{
  "num_hidden_layers": 12,
  "hidden_size": 512,
  "num_attention_heads": 4,
  "num_key_value_heads": 4,
  "head_dim": 128,
  "intermediate_size": 1344,
  "vocab_size": 8192,
  "hidden_act": "swiglu",
  "norm": "rmsnorm",
  "norm_place": "pre",
  "norm_eps": 1e-05,
  "positions": "rope",
  "rope_theta": 10000.0,
  "rope_fraction": 1.0,
  "qk_norm": false,
  "attn_scale": 0.0884,
  "bias": "none",
  "tie_word_embeddings": false,
  "parallel_block": false,
  "init": "trunc",
  "init_std_qkv": 0.0187,
  "init_std_o": 0.0,
  "init_std_up": 0.0187,
  "init_std_down": 0.0,
  "optimizer": "muon_variant",
  "learning_rate": 0.00794,
  "lr_mult_down": 0.7,
  "beta1": 0.95,
  "lr_head": 0.00567,
  "max_grad_norm": 2.0,
  "warmup_steps": 200,
  "schedule": "cos",
  "final_lr_fraction": 0.03,
  "batch_tokens": [65536, 131072, 262144],
  "max_seq_len": 1024,
  "doc_mask": true,
  "train_tokens": 903400000,
  "max_steps": 5894,
  "dataset": "wikipedia_en"
}
Each number is 500 + 40 x the weight over its row's rms, rounded and kept within 0 to 999. Layers, rows and columns count from 0. Numbers have three digits each. The size before them is the row's rms in percent of the matrix's.

# gate: layer 2 MLP gate, 1344x512, rms 0.105, rows 651-717, columns 0-63
# up: layer 2 MLP up, 1344x512, rms 0.109, rows 651-717, columns 0-63
# down: layer 2 MLP down (transposed), 1344x512, rms 0.0267, rows 651-716, columns 0-63
gate651 095:523524532481500493494516486463495457527472462472494500480553533497566466514510480457482573475465479465526475515413487499435479566549571573565471447518540511505465453484495497468500572454438564
up651 096:548453450476494514471493509497458531498523538487514543515466530483512557524605505437518486550497592465465522506538482555445575548509510499526459501523541483502463486554475499507545494551542444
down651 097:545525472506450529468464531473439502477440500545530437498469496554544475517492495463585494511485509513572513465525481557527545496534471524532450458477462488496503515560470500448502486474433504
gate652 095:464415473501528434557459467504498489444422522500509485541461481534527482556478418451564553430502620532554475467482488578455533532527404552532504531492518472409470511514516538531476443487547476
up652 099:537470589556483490518459539506509501455415501485503464493426472535518441552521435454513563433500525473489502523461582578486427529533480575543423545516513478483466562499522542550495573493481500
down652 102:538530537560531503565485495457517509521495508493491454550485504542432442439573440437462529537496547524489499537487516533438464494511504497511532548475464463556479571510548477492492548536467442
gate653 107:504527488485412522454479501520436500548562527534506493527467529547504428484438488463527473483482474504503542499501470551541475522481393474493500503514549534521452563538504487479465570423503522
up653 120:504540459564481501491523509515552532573423487501511507562518485536486506556508414432478549547493624461480466500564400523553491518533473508418486518522448474456421515533521514526527559511491519
down653 081:483480520437551532524484469528416479486454488553605505491419474498506550520548466484510553523472468519462520486476401486528488477534556523479553499457493439501511578479499540573523552532449466
gate654 107:481486503405512530505555557539518505478544550559525514481537501490453502476515479443472459461515410498482530517538503510440524499483520462470453436486515561496445451468483575494510563481542490
up654 105:517505528503495469513504513485544461479479484550553477507461498466552538415453553506479486540482503488594555460545451435470481483480444487570581513500465459532477543558463455472477493497517508
down654 099:542525483471548548478497405501410472445535432508465587526551483540519574479504513493570442549598546509576509556501537418445447482497503512508489510532513445472537501544454499548492509495440509
gate655 105:485518467475453481544467477534544483509455446557462440502493501541469537434526462487510494535488474410501455517448446538498540456516553502493506520562442519501543519561490519456478515554436482
up655 115:432514541507522589464568445490474555480443488494502480500520546467486476570521515495453405423498447430478536447492544483460487530555457459548529450429498456517528482455457496558502453522527464
down655 087:461514521459558590485599483446467495485506450464494500481515475594448535541517561448485448470492504434474500525472552521534450544579514551526531447515460479506438489537523536542496454491426573
gate656 103:466471511520513522516523483481486499448475512485418430547564519564498511470511502472485503495492472478470556561483493485519555469571458495559501521483476522565415465518594413456494432498525487
up656 115:507532461498553534555529543555511500478513565483507581503449513506484509482431480480536475438501534498573452523578464526531398536508503566481524523469498536488568526435516503526475537468446555
down656 094:446456514457557418460466496534416537465477532497452461556496480508473493482491466515468455524456439470427472487472473558477468542459518499518494443556455556509493483471471393545519493434513471
gate657 095:432479528499506470464488520499442482581450472496522501535446417552467572554519481541433467512448526485409512485447541479490453477487499518575528502464483491543452524467461505464443535469502572
up657 099:493465486506445478540532461545537537481544503479502464505573502511564497594472502485502532453482431505633455544499501585503518468461520517501549507486541558541479570445494521510488536518509499
down657 103:552471416537512524407573549472535537474549534465497513491463533533436451578528495476527503416499537510596540532567469553458547454491512502483556469526519510464508570475482543470580444516490494
gate658 102:510452519404518500562523531441552440483479506515566446551546517521466482467464510519491460444501557471493476484482427443453492472513499476486502391486434519420545467458524407610474467508429505
up658 106:513506529494496504473492491508468526453483448434406473504495495528553507499525542486436485520504520509488490450473473517494486442499585503548467485590557516463451484506450526491518496533473445
down658 092:543509501436460448540536457576586454499472535510541546537522483486513455444480449507488621468496503456432457419487460498515438467434560577492529571459515452451528499477483472424512483534508459
gate659 102:552520572403482489548515529444568439529463563552444543493472465473550446525498480471490544513526527501570564544513481518552453523442549591523531455460449492381427447435496565472503531548493556
up659 104:488532466548485504477488489457498537472604410482503467494525484568518556521512579541533502501488558536486465440526504464522503489527490482552466550525517536532556559489515493483424502469468474
down659 085:514500581406529532590485529477468457509486526538510541512506467542488485517439486527440474503512509526569470484500465442623436484491532496492522536466587528529532465452529567521534531494515555
gate660 100:482448541523457415555572437511519464527555485545488522512472551485446474478524494555464494504525506547523505494545514512558477494503508504458532520456476422507465425502485438468478507465520575
up660 101:566454464488514437457483490511455508542497427510480534471498518488444535496484419511530480488484513544521434534536556393502479510573508495507522540505531522566443518537534508560512575401477505
down660 096:569479534596566544451465568527542445490572522479483508506435570434525524529444371452611492535454485530482451619520467496503551530490479530499478510491463635576534462519504571508487523471509443
gate661 097:498440499525465526426475585550456472530530472527502455509507458511525508511476516496495475455537425452483477475558443524399525486505485417525499543513540444550488462518510508504474513547503492
up661 094:545495469591547529481444400540461472480549498504502464439392449513502490494549484495430477533541518549524594507515497497519430446442481501422481492488401457455495469499459523452554491474552441
down661 100:457486595534532555511442474499500517481506501467482469497498484531459444492540500538458470508525434461552509491527557460505480466435478584533470502504474570447561432523454544444437508499532526
gate662 097:496457552528503515442447493521522549472537469403510510489484537473451521551537489537463441493472504539482482481466503479509488514438527518492492421491519446525501512507492543534492483467521540
up662 092:465558516501457465452485457567510522511548465501469437500553523458532546455470542511521486510492467488530469519481504546460506539511468495501477556519452509517530526474378538491540461494512440
down662 099:513452480546524566552517613477490446464496533536531536514443459584573516520515499508448601509546507462542473514507486479569531485551514499497564538480551434433441461536552617574483548511492485
gate663 090:480547478533506494455527549502504443544523520523480536431550508574463522540441524561541472535453483492528535447528518497582469453444450547427504443481506534538391443486538474534445451515470505
up663 091:516481513467507533521507468506456472490449500436517508526532540471485418575531492460465523445548524425420480577472493503496570474549478380595442507531469501516565494526485501528494595424485464
down663 125:488511525483481527482463460483471495477525534486512459529579496523522476481540534512508479438518501459478470447437419519486529545527494501514498561489437447467561507472495462493457540536506528
gate664 101:474465440450530486472512474453514525474412516563528527466466510569451480526502426421560491419488501492493465435511496477499546527513544463424550521456499514500549420509531478422429514507569522
up664 094:469397482472479415541490526542546474459504462479520478506490472519512514573551504481534492528502502440495528568539434540549432515459476515449510458467546509517503488512512532480500483509511538
down664 097:512500465557527503542564503442379521512541503503576498455612507525462442489485515491552457462418466532552467500549526483493485503461532551464466504474522473511565435510499437534510535409532516
gate665 101:504543478568462469482513531540544561437512508490534518476533550471573478480504492594469518525514495459479540496478536582563506538514477471533441482499463538481465573528532519509534480457514529
up665 106:489523505430537493552518487533507477497492478448552511468465481516512510433439484406506457486534502455526484479550465472448562505499555504487495493545492512539459542507512574526554498504463486
down665 090:428494462430516507472514516537446415470482475523522509466581505483492491500418535477548490427440558499512512500462505478571555492443514432472517497419545544450529434576393509443587534486550495
gate666 109:524450527439498521474481512437544466547524474510520552509533463542421480525431439472471533497489532444445418507517537481456436504487493534531507502545402560503528488524468497523431552447549529
up666 107:607477557486566460521512500478529558480433540565512501513500507541477505488574505525494536511486540487453420504536514545512521518481525504530479512501453558517457429504529510501546502467505524
down666 090:561407490457475452496508516528516508525472573504510490560510565522426501503436513521428457460484452508496477529409488421509474494514518493541457551528453545520488467518420496517480523512502483
gate667 098:480535423514454502485483422581464493558472509482537500454482541485571493483447480459437553531548533476482468570578517490523465485457514529523449493512492516508462518485524518543580491508470442
up667 103:463513505481506520514496460472453591543441479488478536464558484563593576508526550519472438475562462474449455524567535384517448442519476533446586501489530458483524581458463515498465451475538533
down667 096:480501451468517545457470517555532555520495541465576391498540540558498579505434436462485522509505516499465491496485545456482460495464505527400486467492496518533461565400532487459531435475509454
gate668 096:461391529493460522481434511478488548452534485530539519489563461447467476485466502483510515453482475533526444457504523494518533479503444514485514509486568471545471503542453450561510532506476466
up668 089:563480505466491583468510467564527478519567492540482494435506471489486571423530501502484556499588479526446509440531475561510485488505504459558536541517511530465534505470546430515486500461520480
down668 091:478503481559489502473498501562501500571548482435557556452465548509501520519494517429538512567485512452537457479491535554475511476503452548557431501449504523492444516526436514518544463551515575
gate669 099:517504535523459475492523543508478523510451518552439542531549498511526442559481521494487536514485478471505452444540418544391451497520507466492459481525512473520521550490532504497497503496545549
up669 100:495561517503469524448479490462490470529476433538534558582499505489544481515491583483498506513480478441435497528517540492457563487561542556554475521527522471512470590505536484506481503504521463
down669 095:560483530521492543490557541568528506497541532504497412477534537433448455569458527553483471525455553429540444490451525511497471559492437496477548514474508530492513512508510533494554456483486494
gate670 100:435499495469520441481520527482557542509577466500496530453484526460488493495510556480527464460458485475469532601461592484484605535445535527463503584496496494478511525547448486483547490490459508
up670 098:540464514532408525498477506487516466530485594579492448520485510516421508448495511550498460498537490548473460527449511484474440438505438485485514498497416515515477514462555434504434486454552538
down670 088:533503525427439524481482525525478550457442490481560533401435479547542488461457512502432445544474524580473523476532503529437487547561535551505481444452548493515543477543509547524535527493479469
gate671 100:510483465516580524516519460419516491557503524543494489488512479526492458441509490461473499471470519578499555518496564530530508506477448494470467478496500553531499498476568483574512489489471409
up671 104:535490489495470473470494496542452506459484468534498512479489503508515541438458508481430534514487563428569425495570495521510507516495543488525493554527484520525509518525440491485452508492485565
down671 109:490514525445442499523505533500468434521555472491515446466510508429545543494431475517441442506514474566460402503455545559515455530463453563473363492456535483443594511473472399488509520471487509
gate672 100:479578522495541577475480553456508546521503515501540492461498524540507515455485509472514525551439492480520577548486512520521541507426485485458486512492544539483496518495498467452531389487472507
up672 107:493513400495538461529548553461476520440484588447494489566546519555534471508537516491505498529487499460493498505544490597486498594488484475503559441553509493491535454487511455454509424465552547
down672 105:486467428503456413532499517517506471507454551445524538565406485529510548470402498456491498472534466490559417501483474536536485510484493497479616468556510555513450571524522459549546533462630498
gate673 102:575521443441520555460500525478510492515555475534526551517471527545443533460409505552501459457479486493496532491469523510440489514466437479557526467443556519497519457469522509546476536383531442
up673 108:538475518458490464546559503526470527471461557539461488513489504499462528465500538526506485479492534499503460573530547491519579439515425527539530443521491426502537470456508477498536506487596445
down673 097:453523562527479468490466538493403494472537465495539427420561530520497435492475435513491495586486523462539480465472525580533580521575502493503520584572517513530519564549506468557538496489519539
gate674 106:526497551495528493484441527484463487555492466479505568530487469549513585460519482507533445510431462543530454460459434487493453439509450554478510500456458541481582499447524484478477472484462500
up674 100:464568540510565489513446516511544545428546520461535541492501558470493529608546494518531527540493446534511450506521481476475468500534445568466504518395478509511536586524437483456459438496511509
down674 119:527539541644508514469444502602529477497506514558490527516497422523434478552469535493561498476588469480476459497491448580511518422547449515485507541519467511496481481502478547486533469513584435
gate675 107:504458448509497532503467551500507477550460575548468509513531488491418493534507510482562595442506466477479456533539546513507475468540556528507482449561474508501490467502469514539479440482518473
up675 099:583486523537443499464538483466479468506460471478508530532513445502525547509448462535454507477512493594483492467423506486533439511566522532501526495456524451509545543520569531503578546497424511
down675 106:489515528464487475473549459505454508499564467499500474548582477528577558491505493466475472447475507511595512452445512443417498494423515488468522484531465539592526455461482484479539589524509536
gate676 107:465533513441539521492527529505558527515465482495521451529507491460495507545497526497548447467515537480573533521459590477460470508482483520447475512415521541480445516521553522579508542425512496
up676 110:454518558510584540588504453486486565451527524484442547532486470415466511527523543525540440508493468415500559484483511438442545566453471466471483557467518489519466458558509532472471495476618577
down676 083:506493448573470505519508557481479510551489515560504550560446578532493469522550557515540510515459500508421428501533497467535445459499519446471545570477511432528478505504432462443460417537519513
gate677 113:499488445498474518493489436537583486460520516492510528538518493489499521519500436515489503534501505508460525626515564504490421512489496516550537427453519483535493442512501515500541486489591443
up677 113:562489574489484568536552465537473493502495444517513491508511542438511511513470509507513506546423507554559503526566413510484443480430582477545441482485505556577536468530460532470495518547430490
down677 100:484546486463456520486576519471520500440502474473454541478531504535521489509502522508539499511400502449535555419534569471417465551502494556520469538480481493496512454504494549517515478548475493
gate678 104:481571525497519445487555477466549480506586471516510510499572484523547477567539508567521497487535395502533543462494466502440435488460485516548497484555536437480489462524502474457593558496565470
up678 109:475443432493521535527514498407489508533484540493484473505395430527498438555606479513478484509512512519544430437507539484447547471580503494491500482422460557526493428509507463510513542496555514
down678 086:478527514542467440516496542444487508549474474475527537584511462539562491616488489507496447525554453515500550467414489478430434484508491482433505436499575482550488452541516511490580624526493580
gate679 107:530492452403531537548484412552495530593497513504549521507470556543512507505473562553495477454505553497537447509554487489508421561468520531446480447535453428474554517539511516515493532493492540
up679 103:473502554522533552517506529487570455485562472535362546523526498522540478475554520494511529488430414481428445566461498489455476492549508480610482493491465441505470473463505513522448512464549504
down679 090:546548519483464442505512463494473489568445557510459453492507454438488551512402522486540512457598523527545492434541521464512427477470547521487530497502448512531464485496500459495483441486464468
gate680 098:511508577552529481438500435475596493512521504523529489518501525504451523560521553511517512547520468448430489508488536445487454529447455506492471564513464474479521517567472534558529496504439467
up680 098:508493496451497516538515565527416507530494554525488546504462527498529451436469455450463480434486515560510513517546441580578485493533519486513519522446542568478506386468505479426506519492542540
down680 114:548435520495434527487545499530512506490501433472428511476425528505481476485471499502522501533505466418552483487499504584477479460483510478582497490484490578536484502491512499440573471529508536
gate681 110:515511498511509551550506476487532517490595490491485509445494489476461483515483536498523504496487435471527547509518520543519432492490503562527572477500566503383521496547493535521491487464518498
up681 106:504440511526475517485490522557498546521556524532494505519483479561460431550431479460538456478558503472535532471520517536537446509579437522483445501520505578491516466539434574516445518542441487
down681 103:532562460499482485463505549499528501440481442554527500513461498445488541464493522476499562511473540494488514550453476542450479455558476589493527506520483466567517539514455505474494514501454489
gate682 094:413467572458523550471485543490518492495475508453492449557490449464481473514441499407437449492525488458466499526520519526481479492522483487488469495510474549492485481517541416501511479505489483
up682 090:443482556495509535495462518558512381501482544568492486530534519531512461524485546413437533473550492479460506509526459532473457460562511418499489497495470484480438550507550507497528498504475502
down682 101:527507492569489516518462481547485440470510500490499554448396439580514456525480535487443543462451540463452447521507510450441490451551490464520474542458546447447518540517531459514508487507531500
gate683 103:494444504521496559487499520560489509482475472465491503543403481489439458498484458481473543441482441528490475506498441489485508485522529506530539465462469388447429483431465523440544424465511494
up683 104:523487489478487526489502491515412485533524507547539516532541433401507528503535510466494504512548552507455471496427488469481483475543526560464513494507511471549402522439507505517442512475479510
down683 095:531515538571462531550579524552485470464488565474493526461465471435521492427483521488500500466527488495398422514478516455466521586600543442541562500443469507537509502477520515526477524538512478
gate684 102:513495501474460538494549528437479507527475614470550557484525502502519512507494474487496446528464517529501510493421481451490444477545474524458526528502528534502404481489564479527527510616432603
up684 097:472426464531497463515445462493478587496494400544579487480539491510407463529487478513476519477596451509494548496582491539502526589408470536529463537521513425523474461547451451549511517458560519
down684 094:515496527508485547546404478438484467505496474551519482479497472481519434491469482537454543510454483526487535559454480461463437530542473573569468490508529489413563508482509494518509533540531524
gate685 090:522476451604511488484510466531430491558437457546502522463501495501542550608448558491466561469548583561444514523483500532417380512451444536448499461522500480451524470439510547497535487543481465
up685 095:470513526539478490480483506531445515513476526495532481502466452411570549546459487519562539521494521565438425493500503455482470477460538527375514526494482520439507543507471482567458629493450435
down685 103:509499505474508506546458490473517434427521528516479478472564563547524471495578491541548413500481433448531543455509532502500523552525494516572488437531535436597522446538504506432548432480570544
gate686 098:501492531450475498491435541543404491512435438486499502507520522483498507477551491587451469510442506426515518500555492473477457471563548526549490504414387500461449471539593561493499494530604495
up686 101:510491455527496517491478567467502561459478521562546521494556484530487506512466494489561502488567472533548458529442490570472528494416469499460517487478571480580546513436489487472498472512523503
down686 098:509520500492411508505479527529457494523530475554478501463489588509511529510530456429495551470587389482556428488492488544578523452486528560480414525500550487507516453469571499468497482500527480
gate687 098:487607499462555548531470503429494490476438488481422508479467432497554532513428497498491472443487505541439549550536473498538525512503457497524370500594486492508511492497557470520425432508516515
up687 097:566563535513465504503503527480530479524543490458551517516462465449448514487523472512537494585500406429480523466428506555495466491513500517524502519476429477479477583488515463470484477500529491
down687 108:465494500480444518507535482532428512457536512455551482436511499508534548515539529497495574489521509453517477475426464514450456474532467498498444477507513509552484504490542512477545461559522524
gate688 099:432555551502497485511495538485512477481516419525501544556536546477526547493515396508462512482486561556559533547447531490427470493536487498496438521497529455480509503556500455519516494459523564
up688 096:566522394489521514565522479492533487483487498538545506467533539482521482521508587490533497492527470462508588482490520447484453544413503498467534486427498555499572511526552539602538529480494521
down688 097:530439415535550537465503472526488419521491496489490549465477461551499499497506557510497528518503443455431508474495543501472551518493480476503535496494505487477523493462546538517466459484514422
gate689 102:487506476515519496495513571510580532566563448463506470464469528457484532462494440490519442468496524463490476546430429533468582495528490481482566455518517497523456515502421396465430504471472440
up689 104:559521465563504517512540505419477541483496524493511478528529524511539439486421523442467475470456470542588526460528481528437519512485521547494500510518546512547525507463545554424541454453533513
down689 087:539472497403539569535481492527490488488484483466497505508438501492561509519449523501445426436568483469557513472456486488531511479498542447496553565477547477505461439536475457439464476496516553
gate690 102:502472519483546459503458526467488553509456529554480482494500558572423391484485460565386584439488422608495489492509472483486416473528525551455551533449486571486546519492527467453491496533527493
up690 096:516521508472487453509499550458554523470502454531460593540463542498496483505464493555445558480510559486532490500508531476447498561449455477452485480531472430524566517525407466441496529483504518
down690 106:515420469566600488506467577508489588502516560502565478567490506563483460518490532490493513440491479494601470495539536500585501493520476493428489514566489482469537471531455527483493461552506483
gate691 098:455477474463541515528470454475523464548518486515449482403510523410524507430540518448489528513483437503426537531554532498492528469494457445523527496520529512473478496499450550499500447557528448
up691 089:568509549500501586509490577515542494474483540529411432602521525518504485543486509489491562452534537513554472440519533449391642503457555479522493533523464484459526485549555497473522523415489442
down691 116:413510459517553505477495427469497526508515484417491540406457451456495504441475518441493505537504532530442533487528468527513589478534409459531519492524527511500473462492501527522511431522505483
gate692 094:485448492445546438478453483515540531495531469469557485490514418532498491504421467474521500542515510492509524525531597483554498411528417477384507478442454546503574498448461427535499478506415532
up692 093:528496463470446518477510501461509447575423465476494520581498506504542486582487544511490482427429522450448468483417521532528482508583486489550514414525490473502569484475570461462472429598545461
down692 091:463483474588424465484542417494484491503508472505500598497453545487449526511509546456507557485477451564479522491480503514535500459507503529523534457550458555481481462491528554434458494536555505
gate693 100:495518463487517433540475512437570500485449553514509509472498503508464461575504508515563558487457507510512479497462571551580539398459478507440471520476471476491534508530463450597476532523554525
up693 101:577507563555436503487514528468435444499455518547600451542483526488486509527472429505458554595490503480454467470540373491513451494488578462456508471443449551576464529457516440532419463592536481
down693 097:591518602516497447539482504476461542449439479567540549523539510442515509453481579524460569491452436399472533511476484506564493477547543486590482520464499481515498453457547456489496522550576451
gate694 101:447490486480450465470542527527500475537487520509550548467535465486524515497536455525543468552499570540544618501463457440461499558490519523540494527472499560529510538537512418542467480516512516
up694 097:451553495510489556525422449480568436478485539441521529473488473489533532539514525499478470463490446524485515468453449520551479496544430467447498603539485460464517560436439617537488474478462448
down694 098:486465468579528481571523565511527504496508520547480462507480571515523564468510511439488526521491475535523497528473489523536483549520536554464457547469395545548534454560481459467467535425563537
gate695 099:506530545464476483465462532438490589441495484478459515544549542457534547462493491488482500541469512500500553493560396547465534494520451577537493518477431485474547619527492486392371484508474476
up695 098:459453571530486521497500513479466520554527473511581559555624525488462485578485508515511543486484529506424479522413563551568541547507487414519517513538505555482504457500541536532397532508526519
down695 111:433523521473513487515525485450472486523513506449518554483475459579466429523447531495515543483468497525541528538498581479543535539471504483482501467567539534491542471488525535598520445477555534
gate696 094:503458508528520438468516572515545530527494517554523537550488526529475461461549453452503528511481572566491519574517486503452512494444480509462471497523467518518485463458546557557538576511491548
up696 088:487470530538495448467452559494539526511521451501495413562513512588526500495590534492443527481515548613454475502449501509509465475467518500449530495519498511527477548498527561515539478526405483
down696 108:452524552518517560526489539517501512558486526481532489580509502534482501498552465470532542459558528582586469473493478528452541485536510512510521570528578518415477501491559433451515494459449591
gate697 102:462443470440505450498500542534493527508516447536464519446506554549556462492448539445452515506495498469474503575524547529519540521507445505536459538495518421430541491457493449468510506508517476
up697 103:429526513534509525503526474522504510506498465494462528524508448496486512411508451530474500521496508540496432498492498504476433496411465515579535485446457478549479502550471406543539530548527445
down697 096:454484459503500479470454493489564435514508462490424470475453497514531493489586484492480495527459416491448481581555542515515491509499470475491470570502437505464566497502476522446555505482490510
gate698 110:438487535457456460477530588559485446505518469518373454547531486554472446444486417482503507585500478550500487589469475524482549495554555449494520409494436514503455506473466505481550488529457488
up698 104:473543529577526503549450453426513480479574523461440478574574471516509506458592551462476494488431454445494486531456470472504516484473486503454501495519513510489543463581481461520556461480495473
down698 109:585555544480518501456532531474495495527515563566536527511488474520520556479508496456456464493434492412490521502521482494508486549474481481530559574497513515440548473508484539475487522471564446
gate699 102:461415494463424443461527555594533461461465441483521528511557520526530461507517532503485514503510504514477493546472444497495481576458576523544535504409472597501433482475516528506467503556517466
up699 105:516503539580526417470566544411494552534504518508503554468486542487493488521439499502516480535568456475493520514516541480442539580563538534461457618521549488446551532515453482531515508549524484
down699 093:531503452509541458398567579514535542491550469506466551446472495545523473492562441506477491510582464428481518560516487541523555484467550521440467571488544472436523529424489469574424557477493468
gate700 095:512562508449455447563471403514531472511532496469494488463509518492524468516537527516525453537477445494589457542486557614483480587443543502450516488448480482503450509509541496498519484387507536
up700 097:570516580535518527501486434546476486500529532469491558556487551466556463542478516469501479541497460428495494483523518557488508608451524419468507515488445496564485505494512462511517493439551542
down700 108:509436466428483456494517483530545501455461568512452505477473598447472430515595513538426495561487573540481452407502511532517507607515532476453544485492472498497515503433469463466459461501543539
gate701 099:395444551519469528474473506521526499486491560482480494568437526512444547421480527485505458499466511419483507505523523535465511491459577533559509476517495405507437484515528407436510387551524526
up701 092:371440579480482501426460535521534527497447479457515469488573506546469456458511509499475491600503483474487551451536476521470481482398516506491471475550532420498408480483543431489523519511472437
down701 098:509473500562503441455511495510489556445411444496516452512504501550562408538532413490530493517548480548464568522465484451508402482419460433503545530536474500462448538420579482592510540536464488
gate702 102:377449531488398552512484465474566469515532472424456460574474522544496526455436552477452520584502494499520473533524512428513535434543475513494532546501456465461499512514518472518491477539519470
up702 092:504548515499541496442404486442431467485555394461503454420545417471516474590476509449499489426478485413522470554531533515516503469479559516508462523565521411561504570556508499521520489457502515
down702 091:517476538493542539473501480499420514534515527448556494502572504497545508490463535527527454519520411459531461447513475489482469540537493504476460541514486455466499460441584537513517497505465494
gate703 096:476447459508526368438557535572458482455461530537453453470478467451561451591513536537565541489520469542473460505466551462474490573489496498525437392482564491577459484561510435505472522504554511
up703 097:483580522512558454487541471496508503497516494476497494573515469519473460497501518546468522505492433504489449452454545443545551489495503480508507495501483509517502476458479457463493579522473524
down703 099:508587499447530553513566511496475578459430456484573515511490531497414540430474552414544496524494533507500525472599536532418529479558510509457450529487500486437513537497489454495388517478451392
gate704 102:458493539553497525488495478411466432538439521488539445429500503508589514447483503498482447509509485489533549558487516488474470515513484462492491543498497557509463532511575507461537519536562491
up704 101:492583532551496548529542453412467488494444438407476441534471531453589575445438485573498496501499482563447504494486511485448458511511452454466521522482492484469465535509467514524558577505479512
down704 098:419489429501541430553494553555579513547499503572575534504444460535501441439547532506487495456542525530540476554505496505517545474474578492442451463524469494579451468417495489491526472480530455
gate705 098:458556494490472557514461430458548467477507543526525488530490473566550524536434517468487552486599479488454531457445538459509443529560501454552565569547464509473520443503524536427507503464528470
up705 102:493549466499492513524508565518512546478478474443505513459516494515439478456581461478451471480425498522493501494579440542431620463505460542410545429511582511519490548480543466504483466483437508
down705 092:457482495455554559508529606469492524465474504446460562486460453441573493471518502453519466501536533530504562478545488504460641486499467610460514486530523444461555488479532489447488522503463491
gate706 098:419480569550461553498485528498544512527497460517457450510581469533522498526572442472443529468597486365554506513420476527542495512485582541506474481517491504580433589477501457494474471520461481
up706 096:611472473415546492481556489555496480486485497516544551490519487489466444497505519521552483477511480533459509528582527535470453469567520475505522480446559488483578477523523613443515530405603499
down706 092:527519619423458528556553455568518513501465443590561567436539640500502446504433485516468453532464611450600484527490549451454433428522533544526422487529480524488496508517541521541517489459556511
gate707 099:507494484490451521488457514480504504504428485484486517511450417497495531556488496465525436541521547483359512497559500457420515442527488515486490473487491495543551525487507464477464508484599447
up707 098:485542501443475481531423527500529490480458432559565477518505483532510486588466477510526530472529518533436488527456500488438478498578558497477506557479519536526510491474465483561522522505577515
down707 088:454445505512513443465454418524481480544481492535505465495503548537480461583452471540548570470438475494487474466539533499542427525561511483463547511472527467585483521459564442486520530530452604
gate708 103:473451399483509505559570444500468582525580568554537488462507555573480453507534517542497364550508520499464551441526413493526536524512515447485529528471550477506444498498503538520487519467556524
up708 108:511503488482518508542520445452474463472529481548521510501470490492452507505460519488548506503527458490464523497550440456536507540531503450472458486454489488479411481569501439546504526501504545
down708 114:438470482520474495504466485537506519502476567483465470485469572555468419558495461535628437515549469522450576480454448480514575460488494413477494396432510492450534498469459520519554522442491491
gate709 090:562592411548513565497488518482457547475502467544493526478535487493393539531503517561518480442524585453492458457507493488554507503422480495410536622652513405435507537449493469540494528478506449
up709 087:549562450530486524511521509524478464496498446586437425480481459520535525531572503522485443537448555560466469505497473517569528470488507440449519495577503493449463587502440485533496555513519495
down709 108:503573542513524499501509495483476482528469493562477473388466460520461525508495486527492440476435579597472474445498507500483534505527456460522630529588496489506503604478495452486503523517506536
gate710 106:460525525477543469521511483517506533492511484454434475528425506498526483535502613542439437454429490590388555467449510461454508553504496476571504580448484410509567481534539450484523454462472453
up710 104:399461501515531506476486523582539488468520553417585420526435513504542521467497506529469478514497518543441486502412463513458488534552466507588546403538500474440519547377501534474500529476524450
down710 086:495514468495431518542513551542459510537501432448450572475514453415536479493490476489482449473579491516500480472501435451490547443483537531496498566491500486540536527476474508514490584534508483
gate711 101:445552555514448458432571475480579474513558509497511492522489441430521534512552549591506433543482507560513513517563508500542474522534496541440445498528522518422498495500429616501413512576475526
up711 096:565490506547524536488483501448512485564436422582416518441450530560499456532485460443530470495445448539596538535474515508428586521514439431520480504462520447558523550581535492511509534485513417
down711 094:476535510512506509480482600438484583541565523509466526561474534502534511446578449446564478547520484500534536492472493518543470504462524469461550472448477452472448588506514561471574477406460492
gate712 100:433521511492548486428494514473480443541429486481480475487540440484593504573445514462552452495468443508545435522553535512463559466520449462453509498420580473462444477488523517506521429495430517
up712 090:492518493544527474478446496461451464524490539428474494510529461474565506574487490484560487527464444533556442521528569561486493486533468529468467515430473444480403498498526492501509466534501565
down712 099:502519545509482545504444445508427514512459525482467511483496511457513510537408497414574522541449461603549449507508542489461517550536544459551490445445544468472536437435562441595449498580477494
gate713 094:518547557528448528467483519536555529495546480473575451424441480489448511591560455462482470485498503500514489457529448524502491581495463471430500502418459433526538539427431467517454495431511497
up713 097:493507493509496503458499518574518550497510527473556434463489511449479513557540507472433458471509477514520483473578448482506458552496444478473537498441484484521551563485427472519491513455514513
down713 105:515573460583542472480484427522558500497516531421498525460524460564506501550520509448415471453455498499475462459563497410553494576460491518491538533467496430451544495521539485446569499492538479
gate714 106:415511505477527511503434536567474518495506491456476516469452456513513514512519546527541471499550524474397476466558521469515511481436524493438521550437578552481517568488493495492523477482463535
up714 100:599538421523493489531469384512494572521487528506521493508440465509416492478489477508552517453498536479538551554482502452516437427498530457555505417499408528524503432539475466519493501502504588
down714 089:452482461456555531516521507516486454541477451480501453528478459590562491509468559476474549492510529366483502423436531453536479399542560577546554528534494501503528477546534468440506520515520493
gate715 100:497529522509462502475486565460467499427505524522542590533514522501405527547467515505514543589517429481507494459544556483519432502488516559567470501505527484503483507488500510472528470406424573
up715 103:473474535467490413463484516482440529532475487526519491513575496583451485457467449544468528611521495478488495462575489511460493483513490493425481479496535461511451448436498463531499457491499435
down715 090:560502430450542462552458465518491500560536489572495418497507529528485504554506462443421560459454565497497486540484419492490524547489475511361504485494521490532500447537459460544500532575572471
gate716 101:427462525472482507478507486486417549495584460433507554539525483499585511527474526537499416445475485555497509480413506516493513488448515468489524551508518550489436519509500550468499521588501506
up716 102:559521460564525541435541414494534534535529488488464476480440530506531505461607497507549490499574492446474605476455488464508472459486481478495514510497426473550475558539491465506582463429505468
down716 084:524513551478518555494534513487470486503497405525456524562546472456548568540548508478410487527433442552512521496541545527431493508504510431486468558543576498526473531528445464481535572474544503
gate717 104:548538528482478559554474511478499473512592576447445529577477511497523488527454516501505540532495496547547477438533483497464509555485504575475594558475557479442515473447446502549441471515513578
up717 103:505514549536491523528481488529455510529519485486478528578495485522486510498466513557536502502499490486485471472544434558464476524521544526632531453453454526511443486513545513520488485497527492